{
  "hidden_act": "gelu",
  "norm_place": "pre",
  "parallel_block": true,
  "init_std_up": 0.0466,
  "lr_head": 0.026,
  "schedule": "wsd",
  "doc_mask": true
}
Each number is 128 + 24 x the weight over its row's rms, rounded and kept within 0 to 255. Layers, rows and columns count from 0. Numbers have three digits each. The size before them is the row's rms in percent of the matrix's.

# layer 7 attention query, 64x96, rms 0.117, rows 0-63, columns 0-95
038:147078085155139153111098107096135135122097143147132107091137094147140130076121161106119127102146098161116116127132101150116186188118140136143115150114133168119144119160113145146127177142121119152135119135124112124099108135124130096185115142144151110142123109140166123162123155097072146108
046:076156139141141122161139168113105122099141113111114116095118122154076092135134084139163128127122105173154163128124126146129064130112115140102187084136089130166159147135136100142126120129111131084117134108111135142123183154122158133135111121168102157096152132155151114135107114132137134121
043:170086062126122111104137148128134104146087101124163152123115122112148105110118122140145120168108111144111127156118103108090149173130091129142075134144126117127106134169132108082161184141105109140152166164132120118104147156120111157175122151110153117156103142116117169131133139114109127111
050:133130100123106110121138079139150116163148093136137140157139123147207162097178141111164099132113152124112093125142137107141189091119128146132095124114117120107120125102147118125155125148096136105159131142176114087099110143134115115114147160149105092148087143102147172109133106134119134105
066:129133137107167125149132122123139107155125115107125158156144122119120080124121076147130154092126110132174139143160110140127134148114163111116120121163134090181175131114154089151170130141129126135138115129102156160119083097122144097098110151167077139076084119125145128111156158130087136116
052:124118210114147142125125165089164094131135134089124152140122113117109088135099137142123119082099163121152129168129125122132098162140139141132128096143121105137170150146081117083132134108151112112120155154079128181137128153143157138095074126131120134100158119145129118136133149100115133156
072:107151097155113130120136142135123121123124113120174085123134120118163166120147138110107092168155118133102086095155126103150142119107102091130120164103122128135097069113131194142132153155115131079082134135167122117134144143096145112119158124143115103150095126112130120158129119116202124120
068:120107153134115151100118123130120131166125121118080172112120157145135082126099133137130141101081153154151132173133109082112139164160129118127110108139161148099175120104151071101132086162122111155165121135145161133131172095119162112106156120111117115132118112124111092136125108174116162137
092:146163087144155144145119137126162118076122140154115091145167079152090140118145122115110131146112174109164129115124154159082100138116109143137154121126100145147146134126115138128084063125136075104127093157156109129126142130113137180092139105141154153157135156133105120137156137140107135102
128:120164121150110085145112135131136119112144099145147133109101165115125127123159116146107136131162134134122136109118092036163114102141130097109126121169147096180138141122142148119115182132148144111096153148106133115114122112132131061139111152147095121164114107108173140149130142163146104142
142:136133120140120090157144121155117156167102142137130071163154113171145190166117125141138139140134103137158097155090158057139103126126137170103139129148120099160146126122130120119112100109143150138093136133114112111117110077123070139115122133124147157131109128115154134122124169111098132090
170:177142121130159127155147094113152148126155112137100097155136086080105148137113159144109149162118147152139164119156129115132114140126130162118127123082128103157092092153104122156111178131116111116163138101130095139061131102098123086135123127108150146116181132087115134122116146159124110155
153:112146139121139100123140147107145136119123131105152084123150172140139104139115055160141119138090118167114070128153153109123134154154127126138132131113148120123113146100148136144109161138120107129133101102101150097128173131107129107152118120128123175083160111138103092165175083110125176162
153:070132134098110080148101160105109156145160089151086133117125150100116195138127100147129117095083160141151171152106110125087145132133154167133109135125140106099162101111133125161136129125099098144104116138117142121130160154166121102136134118128125139157120159124106125125122115177125165107
163:117133149103152081145141153138145093117086139077067104164117139116122152136155087124128145142130141102109107125142057113142134166113147139140156155097110189119148085157077153146159143134126152149117096157126137122132148129127130149138090137109120135158171123120133139101131104127129124126
162:121140152140126115134128156113074127081109148110129168124146101133133154118115097128146098141122163158126178146142118132144120095135111102098136143086107139122135151121135139158124141108115146130155141126164140129158142121103127098073151121084084147164138169109181112104175143133068114153
043:100138164134169144145112158082183162092129122133122123118107133167100121117135119125142144082093132153097111127154120127180115068140140140114160131174133117131153072104127139153116092150133177130140123103138120166124130090142130136151120162133120125117122126127091131112143118113091118181
049:121120168111147100149140112117148078115105139177128086066133069116127147134120176116093140142151139094121108130096125105130110126134096129125123159079123128117081163110134135113148126132112121111097134118143108129153138130127120155142153137066175134170124146105122120125113113163179124110
054:139139140116134153144118129084134158112127135089097117102111125160109125124120089154129175075124107147164107148155121121178115168130175113114155113164136133164163129136143086137143143098100135089159111085106147157153138089128097165136120124143123128096154146135090132119176153137139127104
055:098124156144091134107150155132113113123123123099150090123121169122125117130104157111149118132114128132095120155099152085102127102112108173175127155135106149099114130144105172090126111156129148168116140107140138093150151132140140167145126106077131143169157141112141112148062137079126153163
055:156125086076082125142141076149135127175118081102132143153148155136142139092135150145127149150142091119131136129116166138136153125157144156150123111112159126075129129085174104189127143117115151124128142094119125135138072125124143136104142106157101121104080132112134134118142094116107131146
078:180127128127151142137095125115139125064133117105090162134121150130087097133125095151116173100117129120142168137103122149129117141138167121132120079156161124167169162119137087112126119121119108123127131122089140147127094098141112111126128137152121153100164133126152133125159160143048099130
071:110095121107084125124160119140124125182100093115159104110151141110147153118101164149166111114139107079129126120161129185098171107128134159146122131101108124114094145157124160143136174162125139137127117114132129103142130178110115146144131151094124105098092104133176159107108104107145153143
066:168167084160127142171105136074174111079141125145146123146115128097071178132147118114069114121137144110160106128097122115182107166116099106124122115113113160142143146130128140114132152115127127113129118138160145131131149122112161116099151122164115114105144126125142109192153133130129116107
093:112138136114115115156144113122138122148137118118173105131123159113167161118152152137089125116148091111113128109141097101182150118113140127126121142115107094131063125124117170142167204122110164150131152124083130138112107153130121078119114154140109104106099106126154155114095121125178104150
103:150162071148143154158134145097128106119130106081138112156126153104118153121127123138089149139164116115133141099142122140194130104117100110105127144114100078159073124137100142146170175111135105124130169134131135115123131165111139120097128134152127102100155111127134154137113160109183094114
141:108137142117115082100152110209141126116150178150164133104102107089165096097134109115163134143137142120115122100140125144063161142126166127159152114120136154136120161112123140125086138121130148118147112139124085131102127128135081093156096132121108152149114156118116153095140098136116124156
158:158169135083189133138178113124123153108102111140149105123138129114115106157150147129120135120124091163144198114095108085163124115139155097147131119151118134127136129111126164144092085152133145132141137101103107115152115133130142156127049109107098136166097126133119119134135090144124146128
151:141133122104107110166134109149113155139097106153133115090091174154124068130119100150107127119147146120130079119120116153126102136125134147076128141133140119135143119132123137128147107141123108098126165155190095146125144111099147149121160082075161146140108095130163103110117124166111182150
173:156153097120127120120146124090145147154138155119118111145112086106141136112169117140118132137197095158140154111098165129127130159122124131129095156090123102108101163078142139132122131122164133139115159176122134127105099157132130178132119129158182104094097108110119126104120086096089108129
150:107128082107152102131109143143127090095127179105185132167149127096125157158172121157119127122118119156111137128122138160139121114101128124144147066127157132129094106125118145119192093084144137082117098148140124132124154148083115101124130126116141142160119119156148108141088139121125169146
170:114116109118117126155124148124121193111152097114113152182162105079087113128112076139165128115147120054128126141103141134131112127122141112098144133155119150140163100105133139113135146132111122115155116111113109148166150121122142107144162140105150150193151087144146141123141114155118083112
090:139109134129112133125164155125140138148081129170105115132115150111163118114155120116140102099145182151114141082126074175097160128121141157148104144142134107119141128091134106096110171149139152145148149133141133135135137148138084097100120114118122092094172103102164102151159141124070111114
088:106159165174124161117118129139130130107144135124154118100092151127107146116132140104143128171125108103113141163123149073137092149124129163116134118060129121138112110109147094137139091154120110131179105078140169131156099131153126138156110137107133118179092120118131125110113111116189164124
098:176067112131108112120150146074116096180102154112132128153142093103141143140122129149142116105120118158125161081099116120132157118136135139129072131151112105128143099126144100108117139142128112137130141205121120149097163115087138080115124133129142097126171153142147133143141137151098148144
092:171110139125136133147148129139067135140105130097167131131164153113123102135134134133154114079105162132113129079125122139142176101111101132116137139161100146131168096127144159087101113139079171149096072131127150108122161136107109143132131123170128129111135126099087141179148122138102128145
091:129142124139097198154143115131129125066144126091131120177105119122135119111124130142141088130106155126148154179156157143134108128123117122130180096128118099113145146104148120137088157135111173112154139118141150148133112102126104138064096101128123131109101088150187135112101117133143135110
085:151123111136144124087108106105174154110146112079087133155114125132110108159110118095135123133103151121140126122103189131153096116179146148159117083104136124131140134115093111119113099111126083147102140157108160143076129112127141137154160148125132161136171134168165126091125158129124155158
078:116180106141130090154116140124131132095138136137158070116147125164097138092123147130161137116126104117113128089139093105178191122129154133086162140115124157164125108101124146135167121145132155131118049102123141131127129142153107102154118139147111125145120140128075118121165138157108121125
083:117116121126128112131110089150131116190093122144138189114097128163116114123147096154153134088117120148115171180123094132122186156118117103110161154124138094112144115116118093101132123148117156125151115102106167152102109110113115112138140113102132109145115112169156131119152124198109127108
103:091174108088154134138125149113183130059138158173129088107103125116138163114134153090143140160157138104147072115142156111124129138122111120144128109150115128121104146094121162173100107096172107107112125102087112112170124113148149145159126120145143133143143138115126114137128144108102129099
079:111149120125163131131110144147137104146145097110100153111139109096138162168136115131088146153185124131092105123130128082114116133138143104094144125139164115178119137117159155126150142091139112076117178107093101132104121147089135163063115148120109136140129116125129122173156154161135130101
078:149162112139126085161141140101170119109118136134136139175147098154117147132123131138139139093155111163122112181130157069167111125137109123098140106184120099150144155102167127114109111087139145121113162136096150103133124096109149126108114145127104121169121144097099146098146152143085129092
075:166144142163147149128130122132143141132172108133056103138117125151138119117136138138101136134122179169122157155137128117114173146146111112094102147113133125123095069106158114105111161126122121142168138147127107106128146082099131146156109123146131127092164147082068137134120109150102104095
063:116188124116130099115096149130160150097126137125113108122134134122123104150146097166134108155127113126139069126147150135124120126187143124131086121131137087123146134094148150156111140138112116156153081048108168118128143086113143127143125105125158111094142159128099140162174133129123135095
069:092105115139149096144131169175100141113153103115064175131146156103127174157109100155159117101119132133144127147144112147113140142124131125116116137148112111109126046142158133142124149143134088143144116145134105075156157111124108120149118100174109135131145127131089117122131094133129161093
069:124122147120159085131129111129116121115120151102100097097133133126150146133162117123113134136121133108146152101141059131137136143093168151126152185084124152127137096174096127153176135172146143155134058114164077149116137122148106138148146144122109153130128099106100128117144101140128142163
065:103120139126121141123102154128118158145117111096152143098185103140139149099086077098143106132122127115124155141115117143127119125136139127111125185094118126132172156124122147130158126113124168181098168077137117132169133145117148121088115109132132177131097116128191080133157105123112122120
098:107163151113153154127107132148150130097129131137135104145112128159124103152093128122126126103123184111132109193157146145143085115090092126170142091137116124156114142095107115162114133130176151170133107083129170133148094140140106124103095138071128143128154098160148111140133131134138095147
105:178153134126127138098183136092149112156149125107101091093106115146134120130141109117087147143145083087155131092096130133122151100121123159111147111134162139089154085101180120128155121146129091161095150133157117132118121109148141130158117165103111122122107150114101132155122169107166153144
090:077167164133177126125136109094200140168143118127088101094068124159122105146123139130100168162134150113096123128132139117180120107106101123131119130136114169085136151089134114121121138140115148150172151125114157118143130148131126120123164151129113103144131119107153123145118125108108140083
112:104117145162143152131128142143117171124149090103119140145134128124147101095105131124132165152133141185120134117106122095125086156126081134148151113107099128135106131128102141062149169104118139131122125094121128107154140152134136188141113079138142151158175110182153116112093123099117103109
103:171111159119140155185107113140168102084110119102137169154125125113135109118108128153116158119145137140149109121107147128093139142161074149150080100171116109146146118104120121074126114092127156152116149100138128153167144098127100112157085083166124121104142140127136119121119154154110138134
087:126132113115179110122127123107162112094149135137099134104076147140135135162187079149134134133151149132150142165101118139107114162131151133100144076179125111112102155108174089137130122099157132115175122104091139105126090111139120140123081119115136106117126135162148108115140157138091120109
079:137085103145102116156128133135086148146130131150150125124190137123130127117123130081158116119163096179095131145136096178137130111134143128126137134094111155143105123134108125146110126109101146105090139155152111094120161128107131204138112149127142093123152142108103131108072141113156152081
100:136182124118150117142133138142166131071117124154154135097118160120114204127111141101091147145171153165088124104116118073156158120112109124116146147136098153129104092115121120086140119117161114127137115146127127159166126093118115151160092116096145117146131108141093116146136121141146124087
127:127093094127099150173158139158084134185126088094143156141166123097164118140131113148132127135139101127134142128142137173123150113118113101144144145126143106133111174129108154129114156118070132123141136115121142094112124132071101169080158140137110107123103120107123179130100140108164117103
104:106183065111141120133138162099177110066132190144153104143116113122148172124128106080098133134137115139152109125118159109151091098136133114125149127152121121139115159087113151124088143098160136137143124133137125094140108108127149123114127138123118132158151136131118138159131163063140121112
067:064133140123107066139144107152149161120121177140179111131146145140125116102124105095136124114094092136133100131155131142138163129144173102107105153097125137142082120086119117098120117116169131141153114131101098122104140134130135104110141128156135105154144166125092186090135143127160136149
071:132150127099166159114154142138136120111081120123168138135149137132149119114118140118112170129139111144139133114112123097160148124136117093122106129146135127152085145083138149131129093111096075113123145081048138123139101138123182146109124103145174160197115115137137144146123149134144124098
069:155172134121153144154129151174138155123136113130091126075142157135128105123136118129113119132101146131105060114112106131137133121093143137086161163130117130171131116114128168121133097122128105116110150169125089091153123114091136167081149074125124153106163100130130100167133101157130146127
077:112166075143111129170158125105142119073139192135135099166106084074100140122175121134143102121157131162171133150127118131131109126117155133129119132147133112115124122101142158138101134154192164112138107145139118099126122152134149123099104155140133105138109140138090126095135110091119101108
089:084105114150157114123135099136100111113086154121210141120141124130127156135124126129124139141126103186080155141107128154102113095112128102156121122157131137149105131122145098135151115107140146099103124136116131144158148122063085099129144137134163116166142107161174098127097097100112136122
072:141079149139130108132108099082117163119142089092170143167145123134125107135084084132154126124143107093101158152115144116137118125160106120101127117106128142141135148123093124102174125141136096095122130116100122175100148130130106113152153161127175135147147095148174148097148126191118125143
# layer 7 attention key, 32x96, rms 0.108, rows 0-31, columns 0-95
059:134107138171150145127124141084124101133134142133139150132104077117167124114175137096077123104130101137117110121116061086114155158115133153117143144109151188129141129124153142110112145137071169132141110124138128148100140108123130125165100135161152134154096116111089114145121133109097160087
054:137169144082116103130117123173102152115133152135163088105123184114093150153084132112157133188159116111117159141132139136161109126155061136133131107122104127145140143164136149126148136093137111138103087086122169138161140150126131139115147115076116106127137125138117125140091144133109144101
065:165103100131137122121129134071138089138101142113158160138122120134131135120138121083094102128106166119152112099110117092130173131127106179131134173102176179145128195124127113118159110180083142152153112133141115133120120103148098120137106108137157137168137127129086141136125134147144121118
075:167075110178105132115112132092102087174154111092147174144147107107136089132132086141110150083113198156170151134108126145122124144122161143139093120134166109112122113112153098092139137114100136142172118138118112125081114104135122139129093124126100129129137150130149126144155135133134131125
078:136119116106123139119131132184101162134140170142121068135136153116122122121085139161152159147141114133124154129127114185109121177136143081111125114147079086130132102134136137158102145117182109135129097145113141133140137161093164080104130129118117141092115130169142098114138129177110108127
072:106116142069129136126101123144097132102126126118098127135153089137105133111094154173141137151144122115150078157153179182117124118144144111092103111149121118119108095113117151157125115095156106123122152123083114151141124169140139136086143157101082118099148144150097135103140120169156114167
077:147116116200123107120149145137123124179126093104143104123147148138162119129134107121108126128093125127085148066114134076131129103139108137170155175107157120136112145146106148120149125149103123156095126131148149094111117097119098177116143129139156124162113109105136165144130095072158128135
091:149143127083124137100073137147138138107158166136131124154108136123150134148127114100114103157126133104135163121125133137112117172123151102105085100126106114128154078108130103121131137128159068098157094155137086160118132140143131106126124146098115120139164168158128093129191157177108125148
119:157128089115136155103111168144134123143149108132133118112133163169156153127122132107085094158125153119114173059082113110125109132120114106144117144139104152126162120121095115122103143151154085135124090132173128132066186126124108131129153145116125143155139158150156084119135096130109143130
104:100119129101115140156100142170118136146133114118108149142099138131130128134176178095069070175136118126150125118133089122146150102080144080114122128095132146106143149109157105095141151145132146098132121125140101122108125158135113102148161126124194105149099146097110114155160139142111123138
117:158174136189103110172112119115087106132092120136120109112141124123123147160133142141125070134108102163094100092109108125125134174104134121142163116107126098154095140139149136122110115096128116149126151124135106130194088153110159151164157167116125144152146095128108147108108124123119132091
127:118139131145174133132080115130149161128137199158119113170132168121144144088057066127106137126166134115136152116101134153109120133134082139114130091133179137104124078146128087142123134177101125150127123139098118147106147126117123139091146134138100126135136155124144115116118117149132121141
137:071135103138115118154098137089158117131105092149118162152139114106160099143161130116138155132127152176102110155124132117124164111148133090120115124138125123149098148169118153175090105140128106192128130132128130110073117150108106104161131076116149140088123114154146116113172112122139109117
121:096141119073102120113179133111123092143147130130082167123182153151128128159112130115113132147168173136087119133090120147105142135132124111153156132156129126171137085103104111109103154100129137147125145072138157109117114116142165088140119101142174101118099142151117143114139132137112152165
137:091134122085115140104145102106107136149096139122111129148097144126142177121100113089129148123141138102078147096138117111135109121151126082136118130114079128126136122135132104131146116112143137155137107128156110133099128126163103127122153108174130223147152114152097174169153141129139162161
132:096117138131103151123104142158150135120108155090143167148151137154127121135086075104113185124101125084090166103114130120159122118133136158122119103103103110115097116116136157165081152144163149152154148140137124120102135126151130160145154139099112108109099108142097091129124169179098141142
040:155138115157107112141125133125110157114115090108127122136153153115104143109143120063143104152117135134175141135091141114130134105116121135117122104130178135081108134134125160128115105149128120123073108105146126094096115133133149159104103108137180136123106088074134128164146097162157091189
055:145155176109174137171158136144143110116130133130071132098123049116145174109135175100144128127132116091126098096141170148144161117123176113077134100105157107122094100132109111166120141149126131100106133160131106109104122159133141139140148112098122113135113134143124118137121104121150141129
057:116125160099118113119175115140096119108144157128119074099120118133096180128155115098116125170127099089143101112147141158137155132139152132102130066135125140118097123149151152162080101134141086133100156145082117122143135150154133122129148138117135161082161144133138117098133122162179107133
066:126160100126145131118148140153083136122125117129135128103114177181156102133106101100167154155090121106125148119110153116104125120104106125144120128139149160152132077175061152159136103142155133160127132091114139094139173096125101137121143144128103137169161143121132144119126140143113106187
065:108147083138127129131154107127131108137143130102168123181126136137174102151087127072105148120085097150123124114093127134136084156129148142169091118142142110125164112128158114158116093127124158097137137141122167128118117113118154088109093124176128100155176130151137111155139166140113101152
073:117154110105152119157108101125140123094148163115102107122105104108136128160121161150137110133159101145133115177117092150086095139159133129164137105133039128165126138101143133155096135130157108095076152135137134147174143156111167101109145144130132112103125120147158109145117132131092139109
056:143117138137132108127144131133133121110094141139110125079155129147128151122144100116146176115111108103079132094118110160081129125158143112093103163137191126150109089149175158135161132139123124128150120090079125146149093126122092120131092088126105142099115115096132152171148135118173103111
067:151161054169128104120119116103113108115137107143137137128149133148139120150126135092109094115128127162128144097135109117137165153123104153150105107125120144113110084130113119167103142195121134142132083151197144084141167124130129138172149165125097136149122104102132141117150101138093143128
093:138136091152143098101155132140102141116135108142137126133152138150164126123110107150149152081093114127119168105129132131133113165143134158160149130155102113144118116132098151112108139119144093154146081112158177091053171116109145126154137132145085139145177136170165102117113090133133133123
129:117112096153121115141119133140128129126142102114130049092127102127127133169119121077094108156111125139120148112158108107108130125122155084161136144108131125152116127132120128112115153121141129126102125161155139050183112162099115140151131095135193105148106142126155167168160126132140121125
118:126142160129133133180121163143096134161087121109147088162120151145112132110121167129111104136151121110153123109166105123102123149149150080126158108148147134117143142129183130119100152096135113123120131095125120071069116142146099114148145117131167088162141165147121126148119069103107129143
126:104121086153166130091171115178138103087125100156124126150139151147114116098114163121123158112149147118126137121105130122170124132114136107140130089095114093141174128120132142102139175139079071168119128132091112128147135125112122184130106149110134131139134126107128101116137114145096192148
128:165127141121105128136105147141151150146151140111135125138120096120122092101097129111127127085154092157104102155124104127140158105115177148137126125097100110159126089152101109137108128129145076124112138109127187130165112167078109174132158135148096193144148143132156122138082127149128139128
136:141170135161078127161160103096119132156148138144096108125108113099139106135172096135145091174124138104136156140142110135147136138101157113099120146111136145142112157142119147115145104121130117110083103137125111130182117115106069127124139152136145082127096168133110087201112112115126114130
132:136102144119122131110132146145131155076158173106143129157130139110150141119189130151125165105135134120100127095126145128127101157152084137125118114111124126117151081146063061156135064136129129178155146110115100131129130132118122105127164156112115132131094130116155126154140097148100145104
133:124150096187143127134137137145123119122114109121089138111142159096149144128089101115101171080130093112105141140155159147143137107155080145144092123144128148120174123098087090138138139136182126136168101119070105163094113122142144132124135122107128187133111145150129127122110106137123134159
# layer 7 attention value, 32x96, rms 0.1, rows 0-16, columns 0-95
102:132123094126084138119098078166115110107117144133124080149130134137108132107120134169138124095135123124156135142106101132179152134121149174071157134125169135127109161141133119107124173087111109152153079123140155121117129146149101145151096111144107117148143135127096155083142087167113100150
106:100112099157126131118110123158149173144125120114135120123118103121139106141180130132164134166110082146130121135143057115154156141114090147186159163132099104116098116101100107118147174143166108167141146114133129131110132106115148122128131153069143101134090106175117115135137108119130128152
099:134106111131140154153140094085151126105097129083137123121165112203175123102127131098140135136145136116153119153121158064129170161153156111148115117132158138126152111123102126154109148111092130115146125126152144119100141157131097135111137107151088101166144087128114154124102139093168148147
098:129163103102150139154134152134106138137119110095118126131160138121142100146109121118142111126112161119149115153160146082144081136136100151149154117149097173112114166136129096120115129146130136155178113198060141115128147059108126140094128090168113114132121162133128145102104116139129119140
108:088143110162121125117110180121155157089158120100127149099112107165121132159172141128096117131104129130123162131119091114117099175156142127122119137108181151135125143148100105110130114110111089132150136097067110100157129132138112135084155146131157148130154112094093096110143143170117093122
091:154119129133142129141092129115167144044115110134131134145091139119114131135124118184144132074082113131093135132140151071138162152153101150133133150099115128147156158147119132154118104121177102148119140091117075142126155100151114117168115147155129096124108147142130147132131164108121131148
108:103112111131105175111130157103127097090147142151121146133141143162125146166122139077163133118100120128138083146136118113079103119103147120154131158109133122157088091126157159179111155111160143088118137151105102179118072119122134158161121133124099133173142130116139105118152130138144118162
102:113153126103155163123108121138112194129106129167138181112176136094140112102144102113133121117136125158134085115119133137112112131122132173156096140103076125119130142154118130079132125104171159130111150132147126108103113167119128073111087137147147122130158097072105128144113114149162127138
109:133126137121118167124113145108144143177101192137138155104129128127079147135121116150154100161138125125108153155082089117107132081110151122109127105118116141151126132084117139118175124140095152104091140151153137161129132082108092132119137104142101171121118138119079145123084125122186133127
098:129148082134098143117123133120124168124124133152142128152103129142106132084156107120134153120107111140120149127101145115151121119088151085165146123156122129090104100126143114108110135122145129109144121113123126093119151152158119134111115146168117211105115133124213137068140136074153136136
108:135132114120153116166141159152179097078086134108127133145176118131124124140185125137128136124127148149123101123136127108096167094149156113105157083100113125146123138104152120119099119166122082121182098098125152133115075127141170136124083142094131112118134122135126148134126171153133094145
097:112133116126108133128157142151149135146128160121110140126121182125127096152142139081123111140122124158079136153119143092189167141122125126131089123138094147133144151165070103138120145131113152126139091111157126124138131172129136141164131108103127125109094132110154081073094159113102113070
092:116147094133140116148113093118154110142146102137178130084110146138142153126107121125112131111154148108179141127094143090137137121123096095146137139161069139160106113106106067151136112159145089133124146142147142101141132108164149136115142145149146128140130092092094161104152141169095109172
100:171097094147142143122100112124096109096117163114097129121132143131130144141118156117115122122155127142090108111091139086115130131124138166125102107105168150117138112132122193119119143207188141148151130143101100104109118149139124143125121134089160169115089143116151114167111111102110113154
101:098112158141127170178095121189163109117127102130134106134125125127109114170144118106080151120114132157102098144148153144133125109135152153165082149122137120122132086064127131138103148115103117116121158140150078110157123133152137116139091080137172097126152128165138101112118143134120109130
091:103123157129173141161149158136150076162122160156116128079133159103108124114202135130132152128106178097139098102113158116138148133149097144153141123114166123102117104099081153129092109120127149097133119121104084145148109140150111147132129149119123135129093132129154105089105090150136142123
094:077158157144128155171121133101128086112175107081135142129146177081090116116113138142160144141116135159111139095129141129120062125136115118137140145156126160139144080108145130092105141118151149161161144124153141142094156123117113149133133126083153117109144110117143159135129126081144145095
# layer 7 attention output (transposed), 64x96, rms 0.0959, rows 0-15,32-47, columns 0-95
095:088144126134108127101083096102108158112136157120149085134118123108156112109129104154127129113144117133128123174154114121182175130130138154106168107161118140121105125109148135101145138059101103144173145137154176128136130130169132121119095115171160138129122124140102125107118085166147090113
106:139124128165145091096114100129154147140135084138153137163121144147159122127145139100111132150131060171140109139130064146105144089125072116141150141153100103108114152130118107157125166142119148141114123100152153136137170099116118129159114126139166100141138120124089168151092146131090110123
095:132109085146094130137118113110126167134138119122146131134162135154147175121107126117162106119146131100127173141125138124103157142131125110121091141118151173126116107142106149140096134118049148100107123104193133087147112165120128101143165110139143142170100089154103113120110109097153164127
104:142138090093136118156150158122132132140067105128149118117096154158155122144110139108146140105059166154164143143101146100134097105120123098150165130161101132107099140136110087158116125127100131143164147151076151134177136113105114127120152156132150122145086125119132142101106137123104161156
100:132105129145170076077091130114180104167075142126111164098123122157137138132151119114111138103169151110149134149116094120087110118166115111141130163136124160148085160136137093108133132137099091120130139086135119116162113136159125148118146161104140128158115110100116110144170115157152119143
099:136112124111096072120147107108116132120117161193169128102067144128071135133104137115094144130104107156156115110143122093121149179197128132118116149150148112125158139137147128132083134116114098104124142099151149146101142109129132114153131146161161104135104175154139133128133134120135103125
099:111125072137109122117111131104144169104145138163140098129120120133124148170101163108136153129159134123125094159139109167133063178108151126172116134122140119137097084158115168143130111080124141090108122107108097154078114134120131144162115112165139133136140133115152101137127122167131103167
102:130127112077144171108095137126103157143132114135131142118151157114121106110158076132136141110130122146129109154126151102118132142139114146135148131109098133177132141129114154129088142134147154095129156127116093150132166180144138153053085138104138131135179110093066133115110148129102165117
115:199160143102125179119098120159112141155146145097104093119150154115115107145158123201177138108105135117147140130123113107128144122119109099134142092110128121143136090101135147091147129158108122143137097135118077115147152158109091147118159092125124141109096171132125123136088119135149117126
096:131149101116079140098103130091131165207155134120098140139108112125122163115152104111102141124143132130105180111125182133129111108119113109136126137120178124115139168122144129100136156137110129119102154126135129162127147161143121132144128092157107118093098154136169132111108155068096121088
110:115119065106139091141143118105118109165110182128155122136113121119155155094144152128145145135165146109128136072140130133124096091174106118122111121123129148138118130134106121143116128156166090121166098115139179127131094136133144150115124163112184075175130103136136133086104152129125098138
095:143132150163143138076182140150105087152127156152133154156109109097117154146095174095134108132147111122100155147130135102125134090143109126118155132175081141109120122172123108149122151111102151101092128188134147133077137125137139125147114146125166120133119091101105141101092133118127105111
097:139121138111134138124106090129106118109108167118171073105121144141136119113164121150127154117138121114105095121118172131113188137100152086170046126131137150123099132108116155154090125116138123124111135121157162111135133110134073149142152141182147136116130138120134164117111143160087124142
097:103096140096111109117103125128101109123107142125134167104116151163171149107105177084121133116151133131097135096121110096136125162169120178176163108144137157113158173159106144123140090142136143099113095158090136134154141145170118126087104114144156153131109134121116096125106104100146140111
101:113108109134151139137135133127192098114122116144142121177143100134097163144108122128113112119104092136089096135146132151152081155155120170157085107151092160104131132090068145143107109109147095131064149145132127139117134151085143167101135139155150115155128151152126141116136145132126146107
090:118113154140141145125139141103170093207128089113136125130078103140144138122109128140087117128128174137061122118159101108169152139171088110107163154118096119143139144093137162139102126139123128118088143117134159098137119089104124146128124125116125115155143098153153130116159142163117125134
109:168116137136172113136092127167114124122120124147102123124151137153102150149111164099116145150124165139133111099141146103076128174140112086138098152084121106141136126142124137144138079136140107102109125114119069126112165125096149126120191176114120131119132104139166113181143094101122143134
108:112111115089131148140117150136120134104142163139074143085087132143147141139142139122088129094126160153125146113135207144142140144108177089081104137124193154142143103160134154093152099079119138121132124147127124120138096121133106149118142121135116142131144134099106124107137135113161076123
098:139109144100136123114149134125107103133118146120131106138089136107129114139165131145118188163120104123121127113154107109134138122155101114171128119121075138115115150122104099093188129177147130135155160144094088168117134090162124157092130145114119131096136166152123133118130172165082081120
099:117093158137134158141115120161137132116132139089116124087114129087076155142149118152120110164152122093066127097154107164123139136120115130110093166095130113134191125124133143124139124110138144111112125077164104132124143146133136148136098130101090143140171116152123131192134150133149152088
104:149164149106110134155132090147140130144128117121120087171168144112153106103075159108152125138094118128110087131131164109159193130115111152145126123105142107095094132093134173090136118149121114144145104147137146125115150134124121096131116075144085124114140141156111165135145119097185133124
097:128126114114110120128116165141084115176177110096120154119185087151126094134151100123128121198140115159134114166112121148114139120103148097161133092133117139152101138118118128130160163129081134099110119143119127145127132139142110139057132100133091149099171116159130127135138097135121151138
107:130149179187148127101135122118122119136110138097136138118145082131158113151119131132086115143154151149091162089115120154127138143127151111074148135122089113112132112117136132080203114151166096151110154113149173128173151114111098134107118121126129104109132163119132124131142087106127116096
102:113104126155119106116153125120150088106116129139094130166125118121134127109101164154111127159119148139126146181088115125162092143148120147114121102139170157126134106106151128140150108087095098078128078111129110124117117124167157143139119093146120080111114177182189144122156137124135118139
102:079086125143129102128167123124135107141145109126160149137111095172159107109115158094131140141143132127123101119160126150120149143145156132120118108138114124099118126149161141126139117121145105141120155090119192119076131139134138058121070167115124139158160104118148151113184121109090142107
098:112130108125146110138133119148138089067096113101121117096163155139146107174078150103154120156109127080162097152137103149102118172152141162143108137121121109163131166134102119146135121114137083138157129083129143098139100103140159118162129103148145145123157137131091146145112099151175124133
103:156114150144105165127115101160098124109174125130137121115124131113123143154172114156102131123122120102167124145142125131131149178095192132128129098099137136099158098127130145102174126115105148131107151116136090108115163131126084103109135136144093167099116160074130094153170093122106154111
089:056112108122142102150128123080101139118089107138167114110115125139128112126113098140165144120138141142163135103173117147123080133126118160143112106110127085150108105091145153134137073163114155129132147115142121094161109133147157125127128127145136106118196138175105130112137142133160149169
094:137113133102132136143132090151109101139134093126101119141125173119126137123135155120144108139101124128119137117160095091158085113192112172112140101132113164128147113136166145130106165161130163142100087122160144096155153151086136136113147113117165107131090143162141085096103146088164113111
104:091142142125122106136143117132137121107141081160100110120164111143128136134192086127143153162124123162120133145132171136111143096117089080100163163138124124133093077127135127150130127086125153136148194083127137154122124158100121164172122142079119108117149114133140109099127135126132108114
091:090158185173126111130152120158101110123155153141172170118148154113127138096154159134165137143170152118121101122123103141107134112077120092089109149136176108139100108144160115103094114121141145118171139143120123133127108110136126059123121134095104116118120101114143128099133101097150144144
093:122137132148145164140113124108120142063117126120158140117120092107116159146108160117152167110142107144132109168101141154148121106144147098140105093154112121122163116167121149144145113084192156112142145135099077116176147140115129107153087120085134130085143108142139111125091138089151139126